{"positions": "learned", "parallel_block": false, "init_std_o": 0.00469, "optimizer": "soap_variant", "lr": 0.00267}
Each number is 500 + 40 x the weight over its row's rms, rounded and kept within 0 to 999. Layers, rows and columns count from 0. Numbers have three digits each. The size before them is the row's rms in percent of the matrix's.

# layer 9 MLP down (transposed), 1792x448, rms 0.0961, rows 317-379, columns 112-223
104:504507612567451511539487493463471553525511479549451517435493510532549503552416588447485528522511535547458487555483456537481468532540550507533461487482515477469475562484545561533498492471505491524475451506486449452504537506481499464510419450413521437487505554464541497476542478564543572600544565502428562526432571548597523507485478481402
102:512607500524520502509461513483538475491479524458530472517501565515525496477512560429523528486511461459465488482503504612413520499475519522523546606533562524527472511571573517511490484541470544589464486507556475540577482527534510508544493503494504507519567466504483497512479534516563451511511495465479514495436532522486554540497577509418
097:504546549529548488556481463617530486457521519531519528509462472574507532510527529515510473557494447497534602532475542512442529533492537448532505576550547514475475555469499582506474463442516546483471527520502539512435487511545595430494483465523461465436386502481499457450480556500454543486471485497503533501454479506482485453512516509528
096:547522500596535482522562504582473436451511486524494524551498527504418471495511507475515522521487472528509437557539499489467473452447577493504532464461547456594506491564469488466461551453523464493543519462506499449511493528529583501498551536411477490465522513520450454460455478527518519522521491534497475477517516505441471628496558558533
101:462525472476526508468588521515570519455480478553481503590462525564495466440488476509447508371471498498518445465482505485467444453495488468521573422492493531539447521482417456455583479511548497384482449560479488511516440516528444570552512459529492525462532412538377504501497441489492540501542446498566532516481518508460524553517475526536
101:525416523498469496445521380475554520474482518565467577497468472478466523513485526475543495511497543476499503417510537508491545508522582515462474513533466473516527434463456506492444502458482550454481458482471500469486510463509509465488487496544480547477522509406494544407399441528481457509482457462468541424480508456467512499518503566487
102:525526487519511541498483474496505537515490442492500489586518487522467547551496462576437531447483519491550508508549569510490515540607521527547484546491534477477491433557545538514492572476541561500449427521474521507525492487562482492517533566507573504502546483501505495553540536486467475466569471568509497564476576499563518458552481539515
101:482552436503467479525531557497542529530506532533484550551473549562453556465535576496511515481539477387452535595470460515541515515471545518450529493525497513484496537491508541493580524540462535477473550462510537542547458492495549517499514528559535515502505484524451495456445554489479503455518518474521494521549557508424569517528521510491
109:531504522522529398544519540511422491511478528570501467488526516470526617486463498546467522542495483479496472555572487509467508555455481443516426521519559474507531484507537464557445503495537593538461602474501474512524493523520505497490467496462503502449510482500457507531573493553480463487535510559442508550470537561486445526535531444493
089:483528477420453470503478409476493535485489514436482480480523422500456512421460448461486479444475516489576502509482557511515444489475474503506425409567453506473451552459596477465472489458530468567481455513495506483560501416520531506430538434498518492541470522453466466540577489492479457411451454574469534486420553526515422443536478481541
103:385543529510501519445540492523586531559484510464502429417470513470433521464531485479523522548545527552503517463502450539488550464525511487452514499498486509557545555460584513555476505545514497557468560491518562527534492586479499524565489545478577454430483529515536515501527494512518507479509485503500526513555532464567477458468568483434
104:513486609473548482457490463467477543540431480579534570506523468483509506535545520489530466547531550529508514565504490491529514541442611422506504507522508523483520470440520516584519459536566514529546431519523535540552510540608554454416564509530522428490453503524493482536550508526571485520518501529523431587466475470507465486589504497477
105:496529523523530475468488503433486523495503533538520534496443556505539510534509480509563508542456486499542439495533565571513587494539441576491444536559464442504527515516501461518545474525445525529544493464567438455600517535472565498522495507423552529577518441470481498519521456517493484554510518550507537533472544546501489563495541432480
104:453516535539598490476484528524498511526539441558510591497455526536566486492565500519472545541544516540578536559469512495482549511433588494547523537500555449488509568547454491503489481475448519533558546522507506484525497570496422455562572477458470512486475470550518479594417481532474503516502502516484531442552464535448558637513496515449
107:512537542520489542475513640478521416474518461499529527597478503527499530467548485522475506449550450478438509516538540524440564583435536505535564485516555552503559495501563591539483541526507510483560490496523449509460548522489488495530501430545477530509552428531492491478448549476503520457459440461518500439479442481551518596511501497456
103:533590474575474590493511538473448501555488415520546513493505501479467455510482513495530494444555485461516480464462493583484475533573492433545441503434538581471493510560513416517487543613542506539462544455498507492577574462492502451472431603540535479526508486460478437534517628498472509562563594510520463531500505505555487479456475493490
094:501494496447457501513528558493468616469490415396511451432553536519527535431564486460561485503540515542517498489456402456490554542542512529580455498479489495489478463473432513533429469478528460512515485526543487482511471521447486538565477505506569547461537557534532503517577461511519482527470518484494576535460421502527449454458492503500
106:494565535509503495480528552501503518538453557486481524456493510563491482510538475464496497514550475477521534536493480484509564536517461497546582527511523487515476461545549484481542516539592499471483469549543502510528502517501514525567455537534540523482552459538462597540500489513575491537530518477507606486539525485459514491545544517396
093:475481560495505543469505486812533480478511400526506546489540500510470506496493479503594451500518456513481585410462472529526473512479461543498596467487479486545521531542556461467490460475440530526510431493528533517516524516456519465479518539518449533450545482513437494488472505488465513507493496558459468445472475513506487356509523549493
104:478565485444517484478524524475583478449460528508586434460532469459486501449461456484540534493524480590478481596463430440475490472566510502530474558538507549433417483484546548459518528509449463465559430535491438514473485514523561549533522565518485468477462571432576525485545488508521481473421486547545560509480518562527469493556617541456
096:507543540477467483486563463499504495471497546518538510509482499599474526595529469505544581493552487483510525508535527473506500523507535499521549468502520532465515506541559558543527531578503586479584480473534538515548451550472477486543531498527496508497519591488484589456546491487470486522550558555486486454448455432558522544505444480502
109:556539499488457450470525453463454514472525532511549434462486537588517559521523508529489525493588452578475517518497497522498500489452512568409620517616487518450492496454515472568487480537459460531502504527481496487557509512432502425606509524492533522475528639489429519471531511524513470528497489528497424523588507523493499558526566506454
105:466537509501528510493515542493514475556509490496483542567447557581510598488456476463541521518518408495511488515564557532490533571473549531504525561430580535452494524540476509523541534517492454494471523448458503515476482562484497475545521530491460525542469551506575561484512432498525457534577500519490576604505482508508520589544516472453
097:511490538552500485453507564527536530549586470548544433535402509466494489526453547552528502544481535506553537492515515511488575561515493451536434475524527514563462486484557460570476406516519495456426470495567573504499477534535478431559487539537526488507475544481542561497521562420525501522557523480504527517524512499562506560493538531494
094:510506534495472479435546567496526502527529476503518504605552480409471508541517582518559486556516536501547464546440494443472496426506612482566498517579497455422488440523603440470570482510517523508524556507495498537558545429517510492590470447537530470493538501551485529501452504531469457561422515549528525482463503448462556543550519471475
085:493440510519487499491509503586523521398458553482576491482495464485554569498468490451430515476486500532497452453537579484540551401537599564507561560449519559546478547519465471430422504494481518505494452451469597510546518471484489502509517560553451553483486510499463493586518434453504525483522515558516453499512456515526451468513480452483
099:440515570495442540499498521439500493511535496495605493481468507444487531469465527497559506448553531417448440491535432507481503486549450475453548549494507498489455529498467575442424464463522456523583556453497516535507469476526531501525514452533571530485616423456410540510523439508470471472509558497520486426481490513492515499556453496531
099:521522490459537406544573514483504441480492514521506475465488556541476580420434484587530586503520456466452515471498497490516547524580433515552471530459459533445599522482539429538608484551509460467489546489588500512452500438496476455485472469475540505505510558449494445503432471485565483532512490504503514513529500550522522583498503557574
102:529540496469478495505565488555506422570481442483484454561507541515549554528487579525526513502567544551569499510535466500577535527503506517573483501461629481431469560500537508607474549541481494533507510484514527545484452509462507435471457521580576583452469517481494483523474462479466553553530489518454535518527547458546544550473506554527
095:477527571576572516459509508553527496593516531492441439445469491523533523439453532545501524475474498472464512499550494520484488489563471503485503476484508461461485487528527507481489466506502534460509522504447440483520493474517463499526448488524543594472532533500450476419559514459507461475466551481520589476453554450540497540508548514498
113:551505498537492544509499410465532516606496488484492535503418469540483486515535548441465454555502384481472462499477582542462497537405492533496558545517486469474497401486495538499443536575480521505514513516561482495480458486538514524464529509511506534474568527465527503441480488589490603468492471544506507527489585481495483533492515520480
103:515441492492563547568440537511498450542539560504517459545518529563556534451514565549551455469471528506526489529513425538498447530471511522573522540494544518423538522468518454554567525492498508530498517517488559492515446491590501498441649507509492482506508449451445541528503459451562515579492521499542489515417475476513473535444521459458
096:476496522521530464541554514569492474509531500563574540522561498529468492437554541493482464482513507485522474531486546519516509408580463479495496573518515547532495527525460473542529493490498505531498548507475521501472477606559504475537489511534564526464547568403531400456492552566519465533516492531501582515474622461549523464513464524515
107:459453508494504515580535465393492467498468490580505533448459466480479517512450524544581484519559487524482629525569506463521574513500523461501469499492499478590528437521554550486476517470548542497548557446469511583533574590499476471503518531491531545538536416527497527458543483462586527499534508560458526507503486579481553479542551475453
096:470488571469475503561477498530473467447456459554539570457437391469591518529507512552468513509535510558514413531428413570576516537517466454424467478524564514562505440524529494497585487440497561476533508437528495489570488621486473539505451543527525460481568525504505538518527488553492496493538490538460561513533495510529563557494424467466
093:545593598493543473495561544404552498522525517407509520536486580547443489480478527497559516476441473545481548531495481504558523546511475392578514478425467501466509569488523463537438527507547536530535486480492515423524520476590593509540441456557473539529521471488486466546510529481446504562519471445521496472514488554552550493535502506526
097:529527498572584520520523485440549558528470437481479468529515444448485461474509585557504499545433487507464548508470555465532543488525457462505488472532474504575483499526537562496544499439558504507513434498440424464416434510490554483547438532529495490492457529523499493559537522432472466523479483426547451474560517503481495467539441544512
107:482457435486541579509535503520489551458479485473428573513540533540505544506539446455496528497516528531463477505476519499610480584483484524527517457499515484519498444556531469519448496466569519522508464497501549546520508438519523471521510482516558465504505451642495488516440516543535580451543492498519490507502538537534533542483581503497
109:559498466448523474536537488505472463551539453474496531455513499477439500512471525475540477494469512507561507497552502579515519526520506445511504552493442462524538472490515548459545458509499478442555573492473540543506508499551509455572444558448510476530514533478515461518478496550553545610455460495552431519522469476554451548625504511444
104:511540512478464561520448520513509518524492457393560501439486506543462474519539433470452441504400455432556437449486518523496525506491535469514451546553499469460537485538433537541560488480520489518499560509475488488499413484589499489538474500505531506493513520511478512560446477450505477540501546442441484501508573516403438487514487441501
099:538525515500538542535496460569528480492460597561492494471537547571516441528506487476473522593544493474518382502512557504472514437557467478452454524538485507488506455532471473558477462518536546564600469500474525520478523562528507481484457457484447494511461590510430482521456530542515478539457420517521572477532518476439502457483505455410
113:465521603514483527470532505496505530501492494453525488470557519512541501485495476578539481488496551533444598559557464467539475499475473490447466477503512537498473559493443452415475480531485487466554494552537455476514470487559519515460566504532525470445467525546525462489461459530489472443552440438470477587529421465543478450510510557547
091:493482509528505508464524433508528418577466525480496470534518448429476513460473569494500539490517442481520573591526509562533495507461531449487497500395541525455533506509489504483525529526531563495499559468499541463486497511519496480491508481527416528494488502497472506531608484526512465511599475507522448524460534494516544591448552508570
100:559452527461507517459593570494494521494472530610450552516474502573473500479531481465501467463480498492497513405471477522479404460476497537576423512518532487527536532460501547533542514541519568568446507517571494502556526500517545404484570437498494512457524504480505431512466417511524516504506467520540604589463437452574601507479505515485
115:566522500445456551486537492472536530524585516518464564539481463585526449508476474536529519516506453494511489492549523544469509485529516495515473532527506480482459479456502532507522552522511543488514562508490541534458504535574559510504542552427545552559497522501476517454502576479530563500511507563483517598462522498540490521533515534521
097:580472474546470475474522551489570445489493540484548444533419525447521492496549477539527524551481502515434518540467511531472478513445576522591520498526523484514531508521541527518522531486479476498473525529559554490470540556553466522464563528452519540502470418557575472451533469466494495439561536520492503492558509483498555491488517493471
097:584481481526513459546495483469582530536452461411507546450482503516443505530544500541479477517477519517525511437477595516520545498548593460498524519483532418478511549552529469461477522465477551494538514452585468551495511455446451454530560575446436499511538562535477479495448490463559449528518544473490559528505490478498546538465482551465
096:515446515516464644509472458522544464532557512499443468532505586540580549567519569513485529556482480537588523509532488485516476528491508530456521477484502488478501572528504606444518589491515487551505505545485463503513441539455502518538415490545469408491495455518482580615546485486557513463458456412552509537538581505526496523468493429495
097:537470507518538518433505481430456494533489482535483486546608453521537496441536519576526534502490529541507462462469553538528496454521488507463524530519563491481470507509531478523496556502460532541581491515486470480572478573479457457503537526492482470458502495559519479515507511452552519472547519452462503520503548632535483470478490491489
106:534560478482447475484543441521506532475464456520501557447483531473526496537547481506558474477534489461545545501519623531511508573509494522472497555508523489508405508561468535508509553487544512529494432558483457525506478492575484446555487569445508567516423476529505425563494466529550468465502470541480555497502564550463489541473494499584
107:500427513497526587561461489492524474536497441476513509460483505556563495505485544437483476512539536481506553545551440491551535506520543592505548437546491487490495539532576477528511466445581537450469521496546516518420567487513490570498499489450459549526442421502515536449466473518482505467505535483529457477529538508474508571450498517532
093:519497567531392454474527522407477484510405569475473487508523545583536502513445509517550520465578481487527490525540507522488488546531503556528531503491506447533539558495606562567550492551510577496502507523552510507494527602556507424532493514393543516575546571511511525499524542570553490535525525507512512507500476534546579498502526518507
098:501566497463612476512491567485454491557518538551507501483521504519494453554514480449620517549534519481424521479460535454516490566534479512508530532544553460576532487459490426431496491515494531534554470486448504503536453507489546554519517485518492496620483420508439505530588433518495480468521502466514524486452562453509586519452528493545
097:533519503601536552501465461554507558493560509555470556503521533510511445556536513446523566590479486544576494514507489455486541552489515550580463560498487479531625523524555520551531517493493497452541453496469547521572516564552542512489514513445562518515482498503549486567543539500575610379447494515489479573490501516577492454471532474527
106:527477549489512487524495468411517569498445487506543516535465516509494549522497557543402484442433468511455558541527524455558477500474489453430543546541497512565531429485539511491501572508515549458535475441520490499578577571561472464560468480521587502508498513472511488555538531559542456559446516508535534560531529527473517440509522473456
093:572555434512450540506462494540506524480530544486414439492495437545557496525472484471597481554489477499531481478460508552514535577497469542541530500510466545463512454563533515561488488482498576477486439547539494555557424546515476492445525508492432475516551460462461460452492520445451581425505500488479482501501633489463539563521465549460
110:554419464464497500531446522531556433511476543552532494504518471493486520563457423493496528504562476549489513475533531452508528495498494480462450544447530544582491466516512533546518494479409541490493571432535544512461520558495468453525583543487424500559520463467512534473473522463557511444538489532452593513476465568499411537500492522538
104:498549483483507589558535518484466495507545476443540548526543536576511528508503504502531484487525566484528465515518553542528494475530490574530457498549427451481482492453495552504524524473455496477519414511581486496595506568507492541505518472446506541449443529477486527477513514476460474506516444595484523586504516508510525371521469448489
112:462551516570522508468462443511504483408490563470465457519496485549477507544486545557567444468507494539528469506504455546540599536538464535528522486428536551492463521498538479549487488439588530490512469541438470529443473513497578540498528557511500567482512496548494402505535496592496543535497471548494562457487520599515549471490466442480
096:475514514476511514544470474463420485446563474480522490460453525440499467469489559556563518517516481464525508461516547448460492447500563454413494533533528526513504536475553499530531471459468510516486530524606451526520469435538502562477458552445550462466570549456499555548518454466469531506487538497446505519471572539532565500504504499503
095:519480476527506489512556503467501568408493545571480435568500536461515507516549485527508490514536542496556491528479509551462536489499445448579438548511554549458470537468437474533457531508471448504532538510530624504459532508508473567518556540569516476503467504523543432521438554562508542529578444463500542515541483447420506462538542530495
101:604590508539476566468504497501486498468507462496509489475498445550556547501526501546534502434444507506483503547499522517442533558523467498512588527474459546492526569496538495563560562437490520529459537454487477520508517506505467560504487492537513571454538511540628497395524489478545546489501494494472502477533476486489526565484509464473
107:522475515501497487548520456520468486476471487512545494533538514505388544493524520456565528432585507569490497552522526482478439529507495546555442460510495569441505447491499482496464481467497525516549498458510561549549514465516546458559416463536498429473512581516470491464519497555526525486514520558521550472508510476518491609456478461513
# layer 9 MLP up, 1792x448, rms 0.0882, rows 318-379, columns 112-223
099:474441428441482503498504521437496427466497455522431489436498518518481533455480504555533464484540526444500506471491506497493552510443402508481429494483499537551413458499501503448430503535492431497514444437463464463453510513482478519529488426543471479496452497436386481431556452424479474487446420430448522446493467439444462442452546452515
101:500533443503504553518438544461531503478487596498497489527501533461497525492477537570490528504555541463449517461499491498528544569498466516502541568509558531484541527472510495522487520504568558576499543527455427524482505440514502443494551473464584468459512503535513517516491549462505455563562559439532445532501478525460539493478485554530
095:515412482506492522473427540547510519500502453544482466431461500579589509432551499550480438492500475520481559522538527459510446538475538494489487440472531424467476442488506455502531566462495510463477475515520501549487520465412432492496480466552552470536509565477522552543531551379460490525540550560483545529496514563505567522467538455487
104:510547524538547512505447514533511480407436467456442529602549562492479468524493480550459461501494508551572480485462527468511408482516504461520450542476543449491571491468445478543495517620434505529559510491501508462483525525461479502568509474510506491418418549469507474477539533511503524467519508544500484508524482477494525444574430508524
098:466557568513470522532482509429466536599491492456557543433536490473528522534538545559549501540468560550476457517534489481545510536516510534517477535537536457567478479494485484495491497528501460498495454524513458457453529553505464446435473517549566483513468492509546540539489424433523497450497566498456490493490569418502564500499485430534
104:493521523440513491430615506533549523448509489512480501507513488464515510493502476432535534475478514490481433493436567480566476491484520494507431465470492398493573486576432525504524502559472524444493549419466508455513528493441492520562542461556504436564526555398578513491504483530513504487523498551548514527517527470436537485437524554530
090:535449552487505491475452500539528543499474467535524457505510482501559456554497540536471470452547510525463445466496413523485512507553529545566384563470446528546560475534473533533477506462419509489516463448550519480486520463473520568532520457544455473512449466472481576489524472546380471524522481532433457557532521526485471499475497573402
101:538534490464538469473506426492515481527463546453531526478560462446472519482499551496487571471431501533487492499510568581476470495526494533508462549444490464495518432552525567495495539437507569507432453537505466597497503505488558565503465488480484489482491541525475493539500498541394465428490474470478471399465528545412478516450463548533
087:501540409476451475497425473476518458440515502560494547473512450575563485535424553450513544498528487457413547523566483513467532461447550411547453499486470562463504473495547486477512427565518548431577494498529450480523538557482520535485509458458526511505538486498473441542444534521482552505537501468527442458542483491501551503481481455499
103:442563481486443515523447483560574488497511556521489462437559422525504565486505484510475456426421446541483518448429492552466453513544443443484467556496538563562452610522534517575515473484510448512530500486461517471521595441529486476517491538471546499469460532452594425519493402485477522476438480515454414452535432486472527511463493448562
098:438472549626480468444385402492539442494534520474493527422513500499539528492475525505520531523535432510522452441524545499478469494512497471496492400565549556480517462521475441484509495509517469534433500555556493491492428496568447553477513503503488455482437415499484487509459513490449483427517480526426468474511531435512500481374497545471
101:520446419517487579496465500512518543468513498504440461429498484520417526464473443465534548502535492558509491529543501518571441562547489578541563492544555473501472509507547543426532473485453497563535562537565501509450475460480514591500513493570468496548447490540418499571499446512452481521456507465472429487548474475511473465488562498530
104:458473478499482491549526507448478457554500455506506517459484416500430563546462492553503427498573589534552482433458490519513506473466488547544465490502575518469514527532524508557488484450533491513491524502498487452481523526457556482449481532504520506408554510514543495474556493511474432475492555505515477452469498460418544523452544493494
102:502524553459608540544483480472428441477502522518482458543563464493536526523522555492534502516473505481462446467519449514501464556502552479451554490506530494450463477487463575412508543465508526522488462514479561460506385505530580525475464470455486494506595546533532493504563513574581460531507547521483478516498502531562551477427429500511
096:557491455484498443479460540454514500492524485473490473467499481548444470477486527478526553449479481526485514462466595482419531407452476507522479495515523490483558480525487548459483389561469503524506496451407479481415581490466524493499524478526497496435503612415581448592448496484493469464523521504459565498517486515515574517558499514557
097:511574441474489468501500556510412494497510513490475529534456469472476486457488452550459501443538537491459536473482488477482482537523516510456513375560517497526511460507491512455441524525453500475488498504531536540480514503494510522477430506483543488468521460455467440526556473481443532499510379496438469502570513489553480498450494498538
092:439495438502568484445457461530457460533526554622504421488514515431502500495499521568523516557492432564507499554462504482386468399531509518525517574435478488514534538529541475461484458490526433530550471436416534531448488477488476498537527476438517429501512498452478476591514457496511458486563563578460522448487465492545426496496509538520
109:494535483484444532453496567533506511541469590513498446505411471498481452469489481437453562480478488477511445518502513544443483427440532471538461437470517497432492492555494488466460450467525478429465460566537448464529479522483493541507459447484547540541493501468472531570555498474515464456435402458583494538451456435459557513473498529458
108:486510544479413524561500440556482550417492556435475464558516436494467503568551500477495489500518426458481518532537490555495450496516442523496558447506472523411491446496433507473542502491478470537412546412536461502442592516487464475584549475494539466494493494587505532464522466499487502551520496538500552475507494507485560512519498509494
101:469446477382528548436501517461497510528515524489529497452545497511492548561501447425508484486550477499553571482514408511490487481492519460520514501489556583521404459545458502484471515544529451475474413491539498530488520568501522497500496485547571519502513494527494525573521563576504422575505420567519503488529475443532492491413516517488
100:448491504525522541502538499503539525503509549535511463482547502479478527507450554543531494484465530510488461514522537491499445466492489605517464437600486516535473530504454473517583557568527519469517501553426470482489505470503498522501451492562507434456503486548450527530517509531456552532535465548471514427442401532525524518386485560522
098:513462521504533575460468559506456533510464559453523493503501537543581494521461508529494496480437481543535513443524576418418475494545570516473508522510506490452455501512459443507497542471442486417563494474432466491497512547477471506479470433539438547481571510514513595461478509452537530573580526527628466472486437448495500513479482501426
101:481523527503511542514516555512502474505576571415459449483590476489468475530462523523456478506555504463482484455478477490494556530505481472520492458468412443507516478478463512509500504547500463485491510447591460497480539481595509498508618497442443536450526475493442453514502435469486485440504554522455500490484509498466442437532564517481
100:511486472546523499505586516578539489506558580520455500574478410591513505538495493488507498476428544499565496411533494453556435547485582432520561495536520480470599513491475538529520517551498450598551588565484462515439538411499488502491469445464523558516539526447450475473566471459549548509498479515510429549550484512441505514508514506503
093:576463530490561499448482580491433463500513410548478486601532530434435514518482501430487478521495501474553470503507472541483525512473501469538540557507495467509505433474504486529585502545547450552534507524500487510550419541396524494539467488496483420483512516531476515566551533514432551487482492460527477557464535439523518531429524506499
096:522524485556488457453461500504533446485548529518519492461495532451535511518530581559448566465431473459526526505488569597465502502522500499544510505497501557447534466540490497509551505539523463523512542428462521496496493543483571523444480550530496506518545456527483564560525533526503460481533456523460502488504524536477487557541474519525
102:442541505516508554528548500544511487548487583505501506506543500398474509590554511501546510463503483399462470518475517460487515532502485431505591489459533429487503502459535458488511479518518572521472471451460468454556521536412534491495562584491513457484435531467537504491531525497545495503504495478480515494435485552501432525512535513434
098:492463477498483426544540467464488473522472477595411496485573567429528582478479517424498542438498512409564520431524505511589479483477530491448553572446478532477487520541541479516412550490457460492513498522464533494503513570475441522471493455531458492576505552496581485472500532588524554482440508421434499539577520525513546466538537549402
093:561482525487539528503477543509495411441458540435460491474512503472491590460503496448502546427526507507557528492438538500554470446520521583431536510564493532488525446582526464521467505546511543520490535504485467539561471387484463572434556539499529490433468424510476486477522510481512570554491545606493540460587498533495450524483571490423
106:484487522504546481462507529478513539497411410483524490505512491531524437458487472511510461470430525527554542463511518497532468506549546549558578470489460465492477471516437463506500555460459489408405518478498586575456514470513468390446477525445519432489488539536537570487417473529458578534511489499488536501424445529553513478485516516506
101:568589491483437492552443461455509524454524479467581543481496446477546456493473498506413533444499490622467537463499605476499440492573430485529487497534471400437507490408434460546543445481472509457531537545525539478460491493502459502551536481496521482539442499475535502571559456518427500486489506428551529474483514522467484491517385441497
091:441417508513541456467466524547498509540455554453597514469485545428525494585483410542561443554499495537565560467513487470504539571565564550523571485474434548568456575515457463453487548525536451486585532494464475488477454501499549512472448457488507553489456532536518451469474452500513513528502485560479475443478499414518522427529440539594
118:501476515484597510431532590539502549485523464480550520544509529511545509466546533473499454474472504437476539537494508594525470514500552526579467511557555544542480475554477581500516549498516512507538534550494462561543430439548559521510484488578497494510544582534478517498549537542499592531549543501539512521501482530519551595538583487522
098:488524551503530466522514526481464477538465448455483483491459544507427492483589533465456472533464479555557533474504510538529487574518448487541534493479439544516488570520478515484520517443546512518565529454480501439543471504522540517569531500562538567463511422529491485468433494495496471443521462502552474495521480514439466488552543459482
093:455484499492452512589493488524484476440452527528539597521529409566443483405420553523530492524433537450497543562531490511503550478480477511475544531559495484504501544451472505452497522553437573483498490535575475505512477471416457437428598541527505452602581440520479536534518533525493545462490515528533551474566434471521509490483517497466
097:504536450514541529532454507500558536408532461470515497497472505539514484497497521495507487479547502522517490526429534444479555474501486483514521501521465560549530480519416522557501564492487467494544524500600437420503496530502491431482493481526547504479510586471429456563496489513494510506543421523512517534494456518462481504425546529515
100:449519533537501495508498454531491516503545488462479428527481457492491502517525503497507547491491489545511488463515480537479568516470498448479483469462483497435472476470515494549526485516412531506534493431497631496512565474541461564553529525430463490496409403496546507491473515514453508543474501498482513553532439447503496522487532463504
106:447509445508534471501515500514580539466587506483423523472532502480550514490506453514512552525530515434449551468453468525454533549490488517540426505578483505549510504502514518439517497461469523581504512525483474476487433522493533494515543485511457502498501475467550469544407503499474436464476507579448523444471539516536566514491521485488
096:500493611578508425498443433547531464465468485514499540452552529483557473420482557632543571543569497461469482455583432524461529527478441473495526491494521497553462525511491515529490493439507541522508551485462546500588499481498539446489522495491535509480494496499549476454512469499498455484474517408485492431619460562510519490515509476493
105:538594475618530482515476526521534476468468499441512538518563509464501544536504559487526521457485485548482565521494522451470512541499441526528478522438476499509504503599514447409542530576419516472542572510461510492528466579520438480448504507481521468540520404515410473480585526502469492486560499482513504449535488456563448514494466516514
107:434514538530482499516443509476482451516498459497521520467510527560502518493484430542476487492444500428496536507571440498500468440501473497537526452515571452547530516498490613487528479545545486497564564481501560509472489431500484520574510448455566491388558517486493442569417555480470541417497431566525512581429529446499538508482539473581
094:530546441497468483515432452483558558521478433451591591501516446508474430514473497527451463455455437498528490484438590427504470483526505575501448498578487475404512485443499523536569456437431515469537470481493524496522518533522444550472494511448494580505512561589513519499489447481431508495499500532516462539459433506459477477481500495492
098:542570537529490472548510513499539523415427489451545411551500503430470506470520504498433492456483462526530496441459541490437517574446493504483479537480450519453420573588570480494448455510463532486428531476499465517539477549509507426490497410510447533495480509517517467506478515458533500530469506420555481531475503485410453531507459432463
101:493531476508502491480482521555482508527525570567504563501565515499576459532456507487439497542467498485472447484559478495490456485500488549521521483488522449482624467503475504536551535512492563520499501581532511544523489517589429554464536468425490555480512551496420530469545571560449471492583485507474544529506536532532454525524498474463
096:459480458444478583508452427499548490497509515415479452510517476534525538538497499501509532500513489521462569501442581477534511522539455488453440556469552487498518431491490540564506524528498534510468555459469411496486488490487508516534492507416479499511556534549488490533480445491461470518521517433478494463427515528528473537517524462537
098:528465426550514443562499516465453541402464519494476500530534489554501562502513558542565511425439528468527550533490575554588459498533508549498551480496500473485429541421552494472537471457479478494434506492532548465497586493512508469513462478527504478513500502523411505492449497450496473573508498512490440496490531449546509524543521495495
092:496539511505468500504524533464525409475492495512539509600509502552500528524483508486528526505545510589569486460451557487487517544445428517458454532501471519512470511523527533477529556495427471510527561518458549539523585553465539444475476467518459495393464511473510471439462538472508591503537490532462480464515494493497521500526549556543
102:453563444468384516483514497517535524509472500461485479407567519538518494503534507499532411530518526552543509527513418496422484563397453448535526503491486519473509484497500499562509475509506510490600504490572535569478520512471519551519441486551435457517562432514461567445476528493533459445460507500461500417514469512509489520533490514531
101:488401389504468480452511516406517467526492448555455423505538520517502474426551508458531473528399498422461441482494455494516491462476491495462471407502468545445580538469477476503488488538514433546631504560436485464441495472461478528472595440493488464551468434512522409443457566586522524503491503461500507511498475511498517514505471505500
103:503474466460468561513454458471468518497445450506459460510430481513567520519430510528442508544462498455518518561560484487425556495514535577503546510470533476441471492480457472522530441485482459448507521449512484519505512501447526475551488550420475467493376444562498488539512519530481514476511515418512470528526444506510573537430484539462
090:538480507524501493505511487562554503435429551491459465502511436493527505572524466495484552515427414544541489433519546466507527456515423554539487396522391516448535482502547415398519530464523535585462495526483558472516546494502510506498524435515558470521587541455483477527476487506511511506506511546467532452529461482522512418457536547518
094:513495503511485496477494535548410571547506466492523568412451519479495452528440434502424564512416527509449436448511521565534537547457592488476517467444543537541508475543536447504473466546532471568427510435523486485502521537500482463481538491474464492518499470556514474535472447548497485560508578484504512469458491512529508471566467515482
095:476510488462449541438479508524484486501511507462475547485555536474440454454476526547453531489454508499546545499545555492575503452426433531522515519526442484471441454542496538526474445447517422483420492500444489490475556519525498572514554439563495471537508541484480546450552515485524528488521513577510478586415540485498527538517574511565
098:498458471478521546437445513513584553514496445514518467530501512530509473535488490492517486510445544516466528509423532490492502528550513448495410489490531508486518427517498472455521497495473485558451486496442508484509475531452520478471521533516523502530485544496545503545529471433499619528471448568516494467542494588535623429557446587498
097:451512356481466541438457470507497538496488478521461609545554534570500458448506474450386500541511543462497546467506484517458478407436549405544416443453528459471467540502509578433547478500577459511482545504567549478583510480481480530481458485493541541501506534498537595530534532423469425475476478511492476524548420518508429478493503478504
111:521460470524494505567437423538467541499578469518513481487465503539500493518449553488491503473450575479536539475515561437468454493541487482487502525433483474491499456537389494481519488512518524480521474540474522483484489422498536496512481475590507517511542532580444565540502437521555547553518541583449582484486503522492556513516461494520
098:465519493519544565529493525508559525526466517511487495544505485490536533518440476523434450502502492483546467463509580523447482463491529583478473474429522524515515505554485545500448515460593510546445551525473458507538536489528489567539475446536533547551528519493526507460517440537456492485476564547526557509541515519518584514535495483527
110:523487419494452525402480493426523548507434418414515492524496405518496489510466510536504511566601512495478538422521503525524433489475525576498433481459544494499492409495449525536458480553469474466492524493431498470497506512475489533492555488479522487495459531517538467468473487486421507526509486531484569457474528440608461464526489488532
090:516506546546521450551529510525466535583455509456469504453504506476571489511472490573482409533468519564462523558537537541482541521500503519570580547508485418523516459452460481590509611447566517416503496476444527580527526525538537454509485533554461523507508526572490468477464530524492535441551442512438534493549526488484477546528454529454
094:494521498508544478466521521504570497520525506485515570462539417557521486464421555491541421503576536459444497466478491430545487520475564537457540499504481510493441508497509585523496485457543518530518539489468417484515459493462457485538402485521459578534469504520436444503581553529531520513458529466453458490488549540523550505429524437485
106:503552501452549527553452508469483487505527439514477543512503508498529474507546513492555535495500518488440384543557471510440462480536455543555460534505466592456513479483523421561468541471512458496463499507463504502412501451489443540502478464537519441510425498492502538446503551501539487456514471500581495487473537484528475556583502530442
120:509538492495515529568607505564464515554513492533581500473490466506507477501478557465551531525493487498439540533508528593477480481451520472527526509550523515509578509539511531531512522493528509534489552501512529485602440480544469459486575532565511570520531475538505476436506486498526530495557471502533524513566516536508477580575497545564